Weights of a small transformer language model: tied embeddings, 192M tokens.
Each number is 128 + 32 x the weight over its row's rms, rounded and kept within 0 to 255. Layers, rows and columns count from 0. The size above them is the row's rms in percent of the matrix's.

# layer 4 MLP down (transposed), 768x192, rms 0.0603, rows 650-685, columns 96-191
size [ 98 110 114  95 102  98 100  99 103 111 111  98  98  95  98  91 106  97  92 113 104 101 130 109  88  91 100  84 130  94  93  90  89  87  95  99]
[[107 116 132 176 167 110 141  72 152 128  91 117 133 136  98 107 117 145 120  93 110 123 123 140 114 146 146 142 134 125 174 119 156 148  60 164 172  97 134 123  85  72 138 101 130 162 183 113 129 108 143 125 112 111 118 122 120 149 127 144  75  85 120  92 114 175  53 160 142 141 136  85 140 146 165 113  79 198 102 149 160 111 178 164  87 152 150  57  93 161 170 140 136 134 162 100]
 [160 135 132 165  95 133 121  99 145  93 123 111 156 130 146 177 153 143  96 115 170 180  95 143 140 109  94  81  97 129 132 153  55 176  84 133 167 122 129 179 121  82  67 130 128  83 146  98 103 152 125 166 158 103  99 105 129 100 158 137 101 131  96 131 182 145 175 117 109 119 172 184 142 152  93 144 126 161 100  98 142 126  81 143 127 126  87 113 188 115 122 164  89  71 170  92]
 [113 177  93 133 199 177 169 175  72  88 131 164 102 176 161 125 126 158 101 130 174 133 133  69  93 176 162 112  89 115 107 168 153 131 125 115  93 137 180 175 140 165 163 116 103 130 105 107 118 112 118 160 141 121 143 102 137 153 105 148 171 126 117 135 118  83 129 107 124 144 124 175 126 118 171 141 178 187  75 113 104 117 162 117 164 112 113 106 200 140  89  82 148 181 146 167]
 [119 132 177 118 112 136 130 134  80  99 130 205 102  93 108 148  94 192  97 191 141 159  65 108 148  63 108 123 114 169 183 101  74 139 148 152 166  97 124 113 150 126 153 133 131 108 129  89 121 142 123 124 111 138  92  38 132 135 110 131 127 108 141 131 178 108  75  83 149  75 151 134 142 103 137  93 122  88 156 153 119 139 133 132 147 135  92 171 107 174 125 176 139  80 146 165]
 [124 165  92 147 120 130 165 183 146 129 109 140  88 119 111  82 142 132 198 113 103 131 118 121 124 150 139  91  86 157  98 128 100  96 146 152  99 157 101 120 151  94 179 123  79 151  93 126 122  93 112 154 139 141 150 164 149 120 129 119  74 163 179 114 216  97 174 124  93 141 102 144 154 118 119 168 172  88  72  79 146 126 108 154  87 140 163 126 116 122 134 213 143 128 185 107]
 [146 101 158 145 157 138 118 157 128 141 151 117 121 134 132 142 150 123 117 120 139  74 101  97  66 168 144 138 130  66 149 154 111 168 145 114 201 156 139 132 143 164  81 149  94 117 204 129  90 136 172 172 129 119 102  99 153 141  62 172 106 161 148 141 124 104  94 122 138 148 165 114 156 123  97 127 117  99 110 164 115  63 109 149  87 168  62 126 141 189 102 166 208  71 148 211]
 [100 184 110  98 141 148 143 142 150  89 113 130 209 124 122 170 144 137 137 165 138 114 118 148 104 119 130  85 152  49  96 178 146 129  88 111  91 150 126 171 122 148 121 136  92 102 186 161 129 143 131 144 103  84  85 137 163 146 172 146 149  35 116 104 143 145  42 100 119 159 122 148 188 102 179 155 133 125 136 160 137 102  97  81  87 154 215  84 133 104 120 134  94 141 146 118]
 [130 103 119 180 159 153 111 180 121 138 149  86  92 123 152 155 114 137  52 141 117 127 149 116 146 115 103  94 147 160 110 141 126 134 121 161 178 104 144 183 133 140 114 170 115 115  94  70 161  86  90 105 135 168  80 144 146 125 109 115 179 102 127 106 162 169 145 136 100  83 106  75 102 138 168 130  97 142 139 179 173 142 170 131 161 125 170 112 122 104 155 145 160  96 132  94]
 [ 99 162 127 165 145 150 155 123  84 124 157  97 170 142 139 158 112 154 139 168  93 138  92 143  75 146 112 144  76 106 188 101 116 134 155  50 158 142 133 130 110 143  51 139 124 131 169 111 114 106  84 149 153 174 116 144  81 149 130 162 189  81  82 131 141 147 139 125 154 157  95 205 157 146 130 143 169 174 163  60 126 148 116 159 113 143 137 193 136 171 158  86 135 151 125 146]
 [116 154 160  79 153 139 127 169 136 156 139 152 147 107 143 142 118 113  64 150 130 144  56  43 139 113 163 153 126 183 126 144  83  93 138 135 127 125 161 157 119  53 140 150 170  95 114 112 133 157 141  97  91 101  95 141 112 148 118 108 136 168 139 117 130 101  79 125  83  74 104  86  98 148 150 103 126 125 121 152 112 151 165 113 166  90 141 103 118  71  82 121 134  89 121  87]
 [129 130 114  39 145 101 163 175  73 154  95 112  99 164 139 130 104 135 160 118 141 166 134 112 153  76 145 100 194 103 157 113 105  94 100 117 148 124 117 102 168 129 132 123 132 120 144 165  28 106 135 121 104 100 133 103 117  97 135 105 125 122 134  95 100 125  89 153 182 167 124 112 106 123 139 157  63 103  60 109 136  70 141 134 103 111 141 148 139 126 123 123  99 112  71 163]
 [109 154  99 132 184 165 148  96  67 157 162 100  97 138 127 158 154 126  92 113 136 140  69 118 125 117 146  76 134 128 148 172 113 136 112 128 198 121 186 154  86 107 127  93 119 123 168 165 114 122  74 157 115  85 180 122 139 140 157 142  87 109 107  72 194 152 121 129 108  96 103 170  71 130 132 116 189  80 140 116 115  97 168 114 114 148 146 177  55 205 132  93 122 129  86 103]
 [126 183 148 196 136  94 109 179  68 142 180  71 113 147 142 131 110 113 120 113  65  91 137 109 122 162 126 186 148  89 143 131 113 115 139 113 129 156 138 113 126 165 122  63  98 169 185 120  83 135  60 139  66  96 128 118 122 135 152 108 147 118 115 130  76 128 109 115 174  99 108 144 121 134  95 166 127 125 117 125 134 144 157 108 116 111  93  85  77 118  78 130 127 130 139  71]
 [116 106  89 155 104 148 112  50 153 120 139 179 193 125 114 151  77 104  67 153 185  96 134  85  98 167 110 109 101  92 181 137 218 156  92 166  63 147 103  91 101 127 150 139  99 145 154 161 177 107  76 108 141 103 180  92 129 147 103 154  67  59 143 127 158  73 157 182 111 112 131 122 127 156 135 103 184 153 143 150 124 115 144 140 138 129 160 113 131 154 125  63 141 136 133 189]
 [ 64 159 147 173 102 136 133 159 103  87 153 167 151 109 147 110 137  95 108 109 142 141 177 130  71 107 145  65 100  99 139 197 156 141 169  99 132 132 135 124 157 115 118 159 104 104 154 106  89  68 110 118 161 175 126 153 125 165 126 118 160 143 123 182 154  57 114 124 147 138 108 140 124 147 128  77 133 146 147 130 128 153  89 136  94  97  96 139 117 185 131 153 116 103 151 122]
 [134  95 178 138 146 111 147 127  70  81 169 123  82 142 106 181 145 158  94 159 120 132 130  92  47  96 155 116 119  99 125 146  69  99 152  91 135 202 138 133  94 117 174 112  72 124 148 131 131 124  70 155 123 199 106 159  94 126 102 158 126 181 178 131 141 122 134  67 141 161 154 147 103 106 189 168 139 104 113  90 141 141 126 108 159 146 113 152 152 173 116 130 140 156  77 121]
 [134 151  79 111 123 163 132 137  89 106 120 168 132 139  51 141 135  86 131 102  59 130 118  83 131 105 145  88 102 165 148 215 151 127 100 126  90 166 137  95  73  64 144 111 108 152 152  90 138 141 122 126 106  94 117 167 146  88 128 171 160  84 127  49 150 101 143 122 119 133 141 133 139 141 153 135 108 156 146  93 133  83 126 152 108 122 112  64  97 157  35 177 171  79 179  94]
 [ 73  94  72 118  94  67 105 148 128 140 118  97  99 186  85 181 137  77 168 111  97  94 153  99  76  96  61  62 130 190 140 117 145 137 116 111 173 157 121 159 163 124 141 167 123 128 204 137 126 144 151 113 186 138 133 113  97 131 110 133  94 136 120  93 170 103 142 115 110 169 123 142 143 135 110 125 159 180  79 103  86 174  92 128 145 152 154 150 104 129 117  78 143 179 150 161]
 [111 149 131 180 154 160 133 131  91 160 153 113 100  99  63 118 115  96 143 157 108 135 147 151 138 113  81 109 123  94 149 200 138 138 164 150  87 120 121 113 108  93 193 200 101 158 117  57 117  99 147 143 132 128 159 102 103 152  85  99  78 181 179 123 155 127  72 153 134 194 148 184 151 175 150  61 114  88 160  95 138 101 138  97 127 169 126 142 113 138 123 198 107 152 162 116]
 [ 94 121 119  58  77  92  99 162 164 110 121  97 132 110 168 131  63 130 176 156 200  75 122 135 201  86 134 172  89 201 130  99  67 196 105 160 117 168 161 128 206 113 168 105 134 118  82  99 104 169 114  96 165 125 111 191  76 177 134  97 125 139 183  86 127 133 115 179  96 116 132 112 128 117 167 111 128 116  69 119 148  67 156 159 176 147 107  95 143 177 153 107  97 115 146 124]
 [145  38 170  69 121 124 136  97  92 129 163 110 127 191 140  63 125 119 117 120 138 132  77  99  98 134 116 125 140 133 136 137  95 142  60 126 133 103 110 136 127  60 122 155 162 164 138 162  84  99 144 130 138 157  99 131 101 151  80 104 145 188 117 126 175  86 165 165  72 130 116 160 116 122 110  89  75 143  90 123 108 162 121 128 167 147  73 124 155 178 110 161 141 128 161 159]
 [ 89 139 117 146 130 151  60 104  98 158 141  64 112 120 167 126 117 107 112  78  91 131  83 143 148 185 139  61 145 122 115 140 135 116 171 172 147 156 119 173 133 144 129 115 139 124 108  64 120  72 111 129 175 127 125 133 179 143 168 109  88  69 183 199 122  96 135 141  91 106 118 136 102 105  93 110 141 176 147 186 143 155 101 164 102 155 120 118  99 116 126 161  55 137  89 104]
 [205 161  99 151  85 126  95 126  82 139 109 141 170  79 125 103 104 118 135 223 115 113 162  96 126 122 126 174  96  71 173 123 167 109 120 114  39  95 117 104  68 151 151 173 198  94 122 109 127 124 164 128 104 101 185 128 146  83 119 144 112 125 116 145 147 170 179 134 112 112  37 145 144  99 117 153  81  98 136 106 142 135 160 104 136  82  74 188 118 162 106 119  90 118 113 165]
 [190 141 133 165 112 118 123  66 127 110 129 106  87  79 110 131 215 138 119 141 199 127 142 135 100  98 116 118 154 102 102 159 120  92  82 135 126 157 165 113 150  93  95 128 167 174 119 101 126 126 139 116 102 149 137  94 126 130 150 131 118  90 194  62  78 103  81 137 148 122 101  85 127  66 117  93 179  85 135 126 121  92 109  96 130 174 195 124 141 133 109  93  81 156 116 158]
 [127 178 158  67 141 144 198 139 218  89 141 127 163  95 169 138 191  69 159  88 122  99  91 154 175 132 162 110 164 106 102 133 146  77 113  90 122 121 135 117 166 152 126 146 167 163 131  86 152  97 133  98 137 202 154 129 117 136 119  82  93 128 161 161 155 165 117 130 178 124 112 102  84 115 171 171  73 104 129 151 138 105 115 111 142 117 117  91  78 155 122 164 134 106 113 115]
 [123 113 156 132 132 121 159 122 106 140 178 114 147 128 107 128 112 178  94  44 122  40  80 127  84 133 149 130 145 153 105 170  95 127 119  90 182  73  78 148 132 140 159 143  97 149 131 124 186  88 106 133  95 149  99 131 166 105 118  83 117 122 184  85 124  99 194 145  91 124 143  88  75 124 102 127 156 119 113 130  75 111  98 111 109 103 150 104 141 149 115 160 145  96 117 163]
 [170 128  90 118  94  85 125  94 146 100  81 111 128 108  34 148 137 112  83 168 134  65 143  89 131  99 116 153  53 156  64 179 112  95  55  74 122  65 147 110 137 137  99 114 140 160 138 158 199 128 100 111 136 129 130 119  88 127 114 132  95 176 124 142 188 183 144 108  99 110 145 120  87 117 142 125 163 100 165 165  71  94 103 158 134  80 124 175 116 142 152 104 139 118 118 151]
 [205 161 145 131 118 137 142 114 137 141 126 132 156 115 129 103 138 133 114 116 176 126 157 136 109 135 168 145 161 107 138 143  70 176 104 145 105  99 127 244 148  90 109  84 110  86 187 129 101 146 112 185  84 160  70 137  69 126 110 108 102 151 100 132 134 131 162  92 118  98 100 131 136 161 132 108  93 106 129 120 161  88 139 105 119 149 158  71 145 173 139 127 127 121 107 197]
 [166 108 107 165 159 133  57 129 163 174  85 134 160 176  86  78 106 107 118 100 133 115 136  77 151 141 115 194  87 171 101  87 129 124 125  90  93  59 124 172 123 113 134 104 133 116 122  69  94 188 141  74 128 108 151 129 139 100 102 146  91 113  67 136 127 161 120 150 139 154 140 114 129 156 147  87 106 108 123  68  74 169  70 125 118 130 132 171 159 151 119  91  85  94  91 108]
 [ 81 129 112 176 106  67 130 137 160 137 161  57 127  68 194 116 136 142 152 134 170 123  88 149 118  98 138 148 170  83 118 173 132 135 163 166 201 130 107 119 150 102 144 107 188 130 124  71 114 103  98 106 160 139 134 144  65 121 167 124 135 115  93 184 147 164  99 156  67 122 132 138 165  98 151 149 146 111 174 109 146 103 124 122  62 151 122  78 140 118 174 169  63  79 115  83]
 [115  86  91 143 112  99 112 110 125 119 131  76 121  56  90  93 119 169  95 113 134  80 137 144  95 113  97 120 150 162 117 179 166 135 111 134 121 116 156 149 111  96 134 126 184 146 147 174 132 112  83 149 210 120 100 121  63 147 155 185  99 121 130 150 185 104 166 100 100 142 133 144 134 164 124  86 118  64 135 170 185 151 107 142 102 127 119 143  97 148 106 122 160 148 115  73]
 [120  71  93 115 114 153 160 133 147 164 157 159 122 106 172 156 147 129 133 163 150 127 132 120 116 135 111 130  78 127  93  93  94 121 100 169 145  79 121 137 158  84  75 136  78 126 152 182 106 124 151 107 131 169 154  72 103 144 127 150 134 167 104 139 144 106 122 145 148 115 150 184 173 114  95 193  42  80  80 126 127 172 101 139 129 139 115 101 142 136 135 187 146 107  76 105]
 [108 103 125 128 121  87 147 138 152 114 181 100  98 164 149  79 111 110 119 107 112  83 153 159  95 180 172 119 127  53 147 161 154 114 115 153 114 197 138 137 134 143 115 111 130 133 182 192 126 101 100 116 154 107 143 159 134 119 133 149 117 209 120 112 149 203 146 112 132 181  66 135  95  66 177 115 123 119 189 147 183  92 190 174 115 160 118 107 152  83 140  84 146 119  95 183]
 [116  98 133 155 106 154 113 126  68 126 160  95  91  89  98 143 158  92 112 175 106 105 137 145 128  83 103 142  86 150 134 129 143 122 115 107 112 114 118 209 107 222 123 146 149 120 147 133 117  87 122 217 115 132 102 118 188 107 181 111 128 134  86 146 143 111  78 132 150 135 141 105 121  88 166 135 150 149 129 134 164 164 144 128  64 162 136 139  93 143  91 137 124 122 121  65]
 [ 99 137 141 156 162 133 143 139 137 204 104 170  83  99 145 149 130 112 160 136  98  55 110  90 159 180 149 153  97 134  88  83 115 133 130 140 128  85 118 149 143 132 122  71 143 112 156  70 126 183 156 118 134  78  87 159  41 204 163 108 121  99 154 159 107 127 112 168 156 140 190 161 152 119 150 167 122 185  99 169 178 141 130 124 152 160 106 113  67 164 128 181 167 137 122 120]
 [161 168  93 112  80 142 142 156 117 121 124 118 125 197 170 137 119  74 184 132 120 132 156 111 131 108 191  72 142 124 171 119 136 133 100 112 148 193  99 111  62 119 103 152 117 108 115 159 126 169 151 170  80  83 135 141 135 108  93 145 162 123  60 148 159 145 164 137 127 114  96 126 128 142  77 148  96 120 149 132 120 135 131 116 152 102 138 149 155 125 127  93 113 121  99 131]]
# layer 4 MLP up, 768x192, rms 0.122, rows 651-686, columns 96-191
size [105 111  91 105  96 101 102 101 109 101 100 102  87 104  95 106  97  91 113 109 105 116 105  95  95 100  85 112  94  90  94  98  87  95 101  97]
[[138 118 165 126 158 124 145  84 185 167 145  87 163 114 117 176  70  75 146  73 151 135 177 189  75 130  95 111  66 145 148 103 122  86 101 118  83 153 116 117  86 153 174 108  59 104  82 136 201  98 128 101 166 112 152 153 131 135 166 184 108 105 152 121 179 162 120 137 147 120 171 176  93 137  89 133 109 163 142 138 122 104 131 180 109 149 112 154  68 159 131 160 110 135  56 132]
 [123 148 147 154 112  96  81 141 106 194 151 155 102 177 130 124  97 194 143 109 127 129 107 135 152  84 133 176 114 130  94 154 128  71 134  59 138 118 115 177 151  73 116 154 121  92 121 165 103  70 150 114 117  82 153 134 125 129 144 108 129 133  79  95 134 129 139 122 135  36 121 140  75 169 124 144  67 199  87 134 109 161 127 142 175 144 123 110 131 161 137  98  52  97 114 119]
 [158 122 199 131 108 125 143 137 126 127 105  96 169 143 136 143 119 117 159 115  86 136 162  96 154 128 162  88 124 139 160 104  87  90 186 104 154 104 114 156 125 145 126 146 170 191 159 114 129 106 129 123 146  73  79 160 130 146 221 157 115 166 106 104 121 175 121 141 210 153  66  85  63 147 146 171  79 170 109 100 104  80 112 144 140 121 101 141 109  83  85  94 174 181 175 146]
 [143 100 179 181 127 126 113 114 132  55 114 153 101 154 153 165 191 175  78 136 198 102 110  67 121 105 110  91 161 137 104 134 154 120  89  72 188 137 150 114 166  96 143 162 169  82 180 181  86 146 114  89 108  82 112 160 128 131 114 200 110 188 131 115 119 102 156 184 119  80  96 138 160 114  87 122 125 113 127  93 109 164  87 113 142 147 181 172 128 133 139 162 141 151 142 216]
 [206 149 127 100 153 152  81 107 112 169 143 119 151 102 176  99 114  99 142 118 131 120 165 134  96 125 131 100 120 155 155 172 129 114 177 138 154  83 114  74 122 129 142  89 119 145 123 107 134 132 121 107 158 128  97 105 102 112 132  95 100  73 133  80 118 106 118 118 106 103 197 103  74 100 151 178 166 148  86 181  92 133 119 170  79 134 118 152 181  83  82 100 162 135 147 121]
 [142 117  99 117 124 109 182 152 122 108 105 153 154 135 145  70  95 116  72 150 129 113 140 154 133 156 101 138 110 109 144 188  73  71 116  83 150 148 123 134  99 123 160 122 144 161 153 149 167  79 157 139  85 120 133 177 130 122  70 134  75  80 211 114 111 157 124 151 179 133  71 122 132  96 135 109 101 155 138 113  90  87 186 125 144 130 144  98  77 122 138  32 131 154 115 107]
 [101 104 123 177 131 140 134 176 129 142 136 183 131 122 125 176 100 182 150 131 125 191  79  91  86 103  94 118 118 144 145 112  74 151 147 112 129 139 204 113 118 103 184 162  93 148 130  86 154 147 124 151 145 157 145 166 134  83  82  83 133 168 103 179 105 108 173 150 135 109 180 112  64 176 125 133 113 137 144 133 157 211 208 168 101  79 135 109 103  40 153 166 101 145 129 138]
 [103 119  90 102  86  69 123 138 112 119 135 163  96 145 153 101 126 120 147  66 172 117 181  92 129 128  83 122 125 107  71 126 129  72  92 199  99 108  75 144  90 101 142 148 112 179 111 136 109 133  84 132 180 130 166 116 170 126 139  90 115 135 164 204 111 103 129 154  89 161 100  65 107 145  98 138 105  91 143  92  73 105  99 141 164 103 147 150 138 142 169 156 105 121 135 157]
 [122 153 104 131  96 165 209  92 163  63 179 146 133 139 115 179 106 172  89 128 117 167 176  81 175 102 155 136 129 132 167 122 121 169 130 147 162  84 150  92  96 192 131  38 146 146  96 142 157 139 137  79 143 161 178  93 140  89 162 117 108 106  84 116 163 131 162 164 181 125 125 111  83 110  92 153  87 150 114 108 125 104 162 125 176 125 151 176 135 126 171  95  94 135 124  96]
 [188 108 139  97  57 151 133  83 127 124 104  52 165 132 129  79 160 108 117 137  93 199 163 154  62 101 161 118  91  72 153  70 101 173 117  95 129 118 100  88 203 128 141 111 164 125  79 133 158 149 141 104  97  65 137 128 126 125 122 136 106  93 137  96 152 138 216 136  73 133 105 129  89 122  92 113  77 148 145 128 176 208 184 144  81 123 136 136 161 161 143 113 127 142 143 129]
 [ 87 116 148 137 142 160 183  98 152 155 187  59 101 114 126 125 112 139 102 182 175 150  70  79 166 132 147 107 126  80 134 142 173  90  94 125 141 145 155 130 135  76 115 204 129  90 153  97 133 143 186 148 199 172 141  69 109 166 147 164 112 142 156 145 192  70 135 125 131 202 196 162 148 186  94 190 149 106 102 142 114 118 125 101 153 121 117 117 125 121 157 114 159 148 147 127]
 [158  82 174 120 119 134 112 157  88 145 164 126  95  91 215 130 156 142 144 125 107  91 140 163 104 123  70 117  66 107 175 142 118 143 152  98 118  93 132 202  88 119 130 169 143  77 125 162 131 130  88  83 116 196 165 148 166  62 114  86  79  96 123 139 135  55 106 151 131  49 118 134 134 139 154 135 120 126 154 180 160 108 149 119 102  93 148 144 149 108 120 135 135 161  96  82]
 [172 124 107 132  74 102 109 187 107 126 121 123 150  89 103  83 118 123 112 123 119 183 169 104 190  83  89 115 170  99 133 122  97  90 158 141 117 127 141 169  45 180 105 135 198 144 107 181 130  79 141 167  64 155 152 141 172 157 129  99 172 151 177 134 110 121 115 176 109 148  69 113 135 127 151 146 132 140 114 157  88  96  75 117 118 144 135  94 157 147 110 102 138 156  88 146]
 [159 158 125 130 165 171 153 103 177 172 201 115 126 108  97 173 107 134 144  87 145  77  67  94 162 150  55 152 169 125 157 185 135  80  90 166 114 109 194 129 113 129 133  81 117 116 101  98 130 165 174  55  84 132 135 167  77 127 175  89  58  94 101 159 102 116 153 132 133 111 140 122  82 132 144  97 126 123 141 123 162 120  90 133 157 152 137 130 149  57  74  97  78 154 126 125]
 [ 85 157  68 115 116 164 128 141  72 149 131 112 126 141 138 144 141  71 148  94 120 204 124 110  89 167  96  92  84 104 118 139  90 163 130 101 121 136 116 129 108 198 129  92 183 150  81 148 119 151 161 115 119  69 115 102 170 104 136 146  82  97  96 122  97 160 182 106 109 132 196 129 102 183 145  70 147 148 116 151 122 156 106 164  96  93 145 147 171 112 154  77 151 129 160 142]
 [183  69 131 172 122 100 102 159 100 134  82 173 139  97 125 158 120 129  92 147  99  92 163 116 105 108 129 129 129 220 122 104 143 145 164 104  98 127 102 122 158 147 176 172 133 150 105 160  72 108 152 173 137  31 141  93  52 142 121 138 119  56 146 157 102 117 100  93 126  84 114 157 120 103 148  68 155 127 164 165 102  99 115 132 108 154 113 158 164 160 149 132 101  69  60 169]
 [124 157  91 166 143 175 106 111 155  88 100 136  82 178  90 102 172 167 156 124 114 187  78 121 142 154 140 115 138 151 124 101 135 138 214  94  71  96 107  89 153  75 134  66 155 192 119  96 155 137  96  99  91  86 146 158 127  97 134 173 132 180  93 113 177 164 100 141 121 101 112  83 102 107 140 179  82 109 133 122 186 196 121 136 161  91 136 122 173 102 192 145 141  81 109 151]
 [144 116 144 121  99  49 168 137 147 171 133 121  60 118 195  94  71 151 145  99 109 155 158 120 143 117 130 149 100 126 158 119 168 126 116 144 168 121 186 132 128 133 133 108 172 149 140 173 137 177 180 158 101 158 118  98 160 151  97 100 138 115 136 139 121  64 165 149 136 129 124 110 119 104 103 141  97 143 115 160 129 119 129 135 153 219 184 128 155 120 173 160 160 131 142 125]
 [178 119 167 161  64 145 122 118 114  96 109 159 112 154 124 129 159  36  65 149 170 146 111 112  82 129 117  59 162 101 111  68 153 115 140  86 165 110 133  75 103 112 174 129 122 195 139 128 134 153 133 142 112  85 108 130 117 169 144 149  84 121  98 169 158 135 115 170 127 155 190 125 137 145 125 155 156 149 164  96 150 194 111 170 116 158 104  87  98 103 170 104 139 141 159 133]
 [148 129 156 152 171 136 156 123 166  91 166 104 127 100 182 123 128 137  90 143 106 104 127 102 125 106 190 168 124 127 166  97  72 116 209  95  83 128 146 164 108  77 177  97 200 124 132  97  84 117 183 157 146 126 129 173  96 101 141 152  95 102 110 119 156 151  93 113 136 136 158 112 132 131  86 118  99  97 114 107 110 140 109 175  88 135  77 140 110  82  96 114 167 102 133  72]
 [136  83  89  67 144 178 138 102 165 170 168 101  82 142 158  97 101 125 132 113 171 103 130  83 127 133 178 103  96 160 148 123 121  82 138 138 134 175 160 192 161  98 107 120 153 151 162 168 100 104 122 170 113 134 127 121 107 218 121 113 141 103 185  87 120 158 111 174  82 162 110  99 107  80 116 123 114 141 167 102 141 151 132 118 100  99 175 130 133 200 155 168 106 147 110  98]
 [128 134 133 123  76 161 137  99 128 122 202 114 153  94 140 160 114  95 203  98  99 109 157  67 185 135 115 193  99 123 128 136 158 104  95 120 102 137 106 178  85 136 120 143 138 186 165 134 174 122 112 146 104 141 160  86 115 149  66 127 154 118 122 109 118 163 113  93 112 122 177 134 182 107 137 132 132  95 167  31 126 118  74  93 122  88 128 186 157 139 100 115 128  69  98 166]
 [122 164 107 190  76 187 176 153  75  91 125 127  75 146 150 154 116  94 174  76 126  93 106 137  98 129 151 122  61 173 136 130  49  63 101 179 130 144  94  90 111  87 126 145 141 159 112 166 159 170 138  75  88 142 129 127 144  90 111 122 108 159 140 135 152 141 148 115 143 172 170 103  78 156 161 117 146 127 137 186 110 135 129 145 125 125 112 175 114 110 132  48 144 180 108 133]
 [149 122 172  83  95 151 126 148 132 132 130  87 114  70 166 119 156  68 134  76 126 221 149  79 112 146 102 163 105  86  84 124 148 102 117  85 100  92 162 150 150  90 128 147 136  58 122 179 133  88  94  84 134 155 138 161 124 133 107  92 115 128 106 167 112  98 161 127 124 124  67 166  98 106 131 187 129 176 143 120 133 161 201 186  98 146  97 133 144 101 207 122 123 163  73 134]
 [133 147 140 100  77 138 143 128 139 104 140  53 124 179 185 192 156 164 168 165  75 111 154  81 116 135 158 136 136 110 123  41 142  91 153 152 105 129  90  92 133 166  84  92 129 124 123 108  89 201 141 104 114 129 141 119  93 135 152 190 163 110  89 153  88 130 112 116 179 125 112  85  91 188 102 151  86 162 120 112 145 102 163 137 150  83 138 178 138 147 169 125 127  99 123 141]
 [149 148 198 133 123 159 157 117 119 146  62 131 156 112 158 105 127 132 157  88 141 171 110 121  96 195 198 187  96 128  49  76 147 130 117 148 135 146  95 128 102 107 201 126 161 137  97  76  78 159 141 152 154 134 140  99 151  62 117 215  71  68 108 142 155 161 159 179 169 134 125 152  54 136 135 132 126 119 127 148 143 133 139 147 108 130 146 148  96 104 162 114 114 125  81  59]
 [ 99 136 186  95 164 151 127 151 164 162  90 124 128 112 149  87 158  98 104 155 112 182 107 127 113 115 129  88 106  78 120 151 117 140 126 117 134 158 133 133  92  78 183 134  82 102 111  98 154 123 124 116 103  84 170 104 111 110 120 123 136 153 102 124  97  91 111 145 141 126 128 129 182 131 142 135 106 128 196  94 135 108 128 121  86  72 131 145 123 193 203  49 123 110  87 161]
 [120  76 126 153 101 162 105  97  67 125 188 160 136 128 177 162 118 181 178 115 127 150 119 133 150 164 132 110 113  91 159 102 126 104 166  48 163 173 118 141 118 147  22  87 134 142 185 103 223  83 115 149 100 146 139 138 156  96 108 104 125 152 158 108 135 143 165 150 120  82 105 136 192 123 101 126 206  95 146 150 187 107  77  87 153  83 143 197 136 163  85 131 133 120 109 157]
 [122 123 153 105 109  70 136  73  87 133 147 137 129  98 141 156 149 204 117 114 150 106  27 132 149 159 125 164 106 124 117 140 127 109  84 152 142 120  91 130 118 109 156  92  90  92 148 194 166  98 187 120 124  88  94 113  59 126 124 128 154 141  95 128 128 128 128 168 101  81 162 134  36  91  77 158 142 162 171 141 182 141 189 132 115 147 164 144 111 113 158 133  60  92  77 122]
 [158 116  54  97  80 135 146 162 154 112 161 182 101 145  95 115 145 128 144 126  59 152 118 135 109  97  78 151 166 135 101 132 156  77 116  81  98 147 103  65  86 196 143 131 169 118  78 120 104 115 122 173  85 146 153 119 120  99 102 137  94  92 147 128 124  81 134 228 155 113 135  69 114  92 113 189 113 148 177 136 112  80 107 127  63 115 146 167 161 130 114 129 160 148  99 138]
 [122 102  99 144 158 120 144 122  70 150 118 168 113  51 175 146 163 172  97 132 137 128 138 133  98  79  83  69 120 107 128 139 103 103 144  47  80 153  94 156 139 106 129 111 150 109 100 106 190  98 131 179  88 106  77 120 137  73 167 191 141 137 160 115 148 155 161 156 127  90  92 108 135  58 143 143 152 132  87 116  86 151 126 114 137 126  95  86 166 131  93  92 209 153 170 167]
 [134  91 137 158 207 151 137 118 120 191 158 143 121 144 127 116 100 125 110 135 159 148 122 105 188 128  63 129 159  78 144  90 129 166 104 129 145 137 119  93 162 130 126 128  94 167 138 162 156  76 159 192 105 164 139 115 132 100 129 103 108 124 141 154 166 156 124 114 137  66 168 147 125  59 106 137 168 108 165  97 135 126  99  64  99 102 168  85 107 133 165 132  99 120 154 173]
 [106 158 105 151 112  94 108 125  82  70 139 102 177 138 160 135  85 154 117 180  82 120 127 122 137 138 109 121  84  95 139 151 170 145 126 163 134  26 140 179 121 142 111 114  91 144 126 131  83 195 168 142 120 130 134 100  90 162  72 179 106 114 150 127 156 105 158 132 115  84 104 109  52 128 151 126 127 171 143 149 113  98 133  44 154  54  87 141 147 142 103 143 125 128 136 159]
 [123 122 132 133  67 131  80 123 153 140 128 100 103 126 157 127 135 101 131 148 191 170  99 189 141  75 132  81  99 103 156 120 156 131 120 103 193 121 157 122  76  58 151  85 120 115 101 171  85 147 126 127 135 107 148  96 169 132 113 155  97 148 156 105 145 124 142 146 118 131 114 107 115 149 105 144 115 151 150 108  90  98  74 125 100 148 170 149 134 172 112 109 150 179 152 158]
 [ 97 157 125 130 185 163  90 150 194 149  85 164  75  71 187 127 126  87  92 137 129 140 127 131 142 135 111 133 110  83 164 102 111 150 164  88 140 140 155  95 179 111 166 111 139 125 121  62 146  79 115 100 145 143  63 124 154 170 165 148  98 176 152 121 202 171 106 107  98 150 122 144 146 127 121  64 164 176 141 121 131 135 164 103 122 122 104 109 167 170  78 111 187 131 191 156]
 [132 134 128  97 184 155 159 131 114 142 100 170 183  73 146 144  71 110 145 168  99 129 112 125 176 126  94 152 136 150  96 107 116  52 169 174 131  95 219  78 103 129 141  98 122 156 140 177 186 118 104 124 143 159  96  95 176 132 102 122 103  42 110 111 161 146 176 190 128 210 131 145 118  84 125 145 126 142 130 117 100 156  63 149 129 107 125 151 119 193 194  98 147 179 113 131]]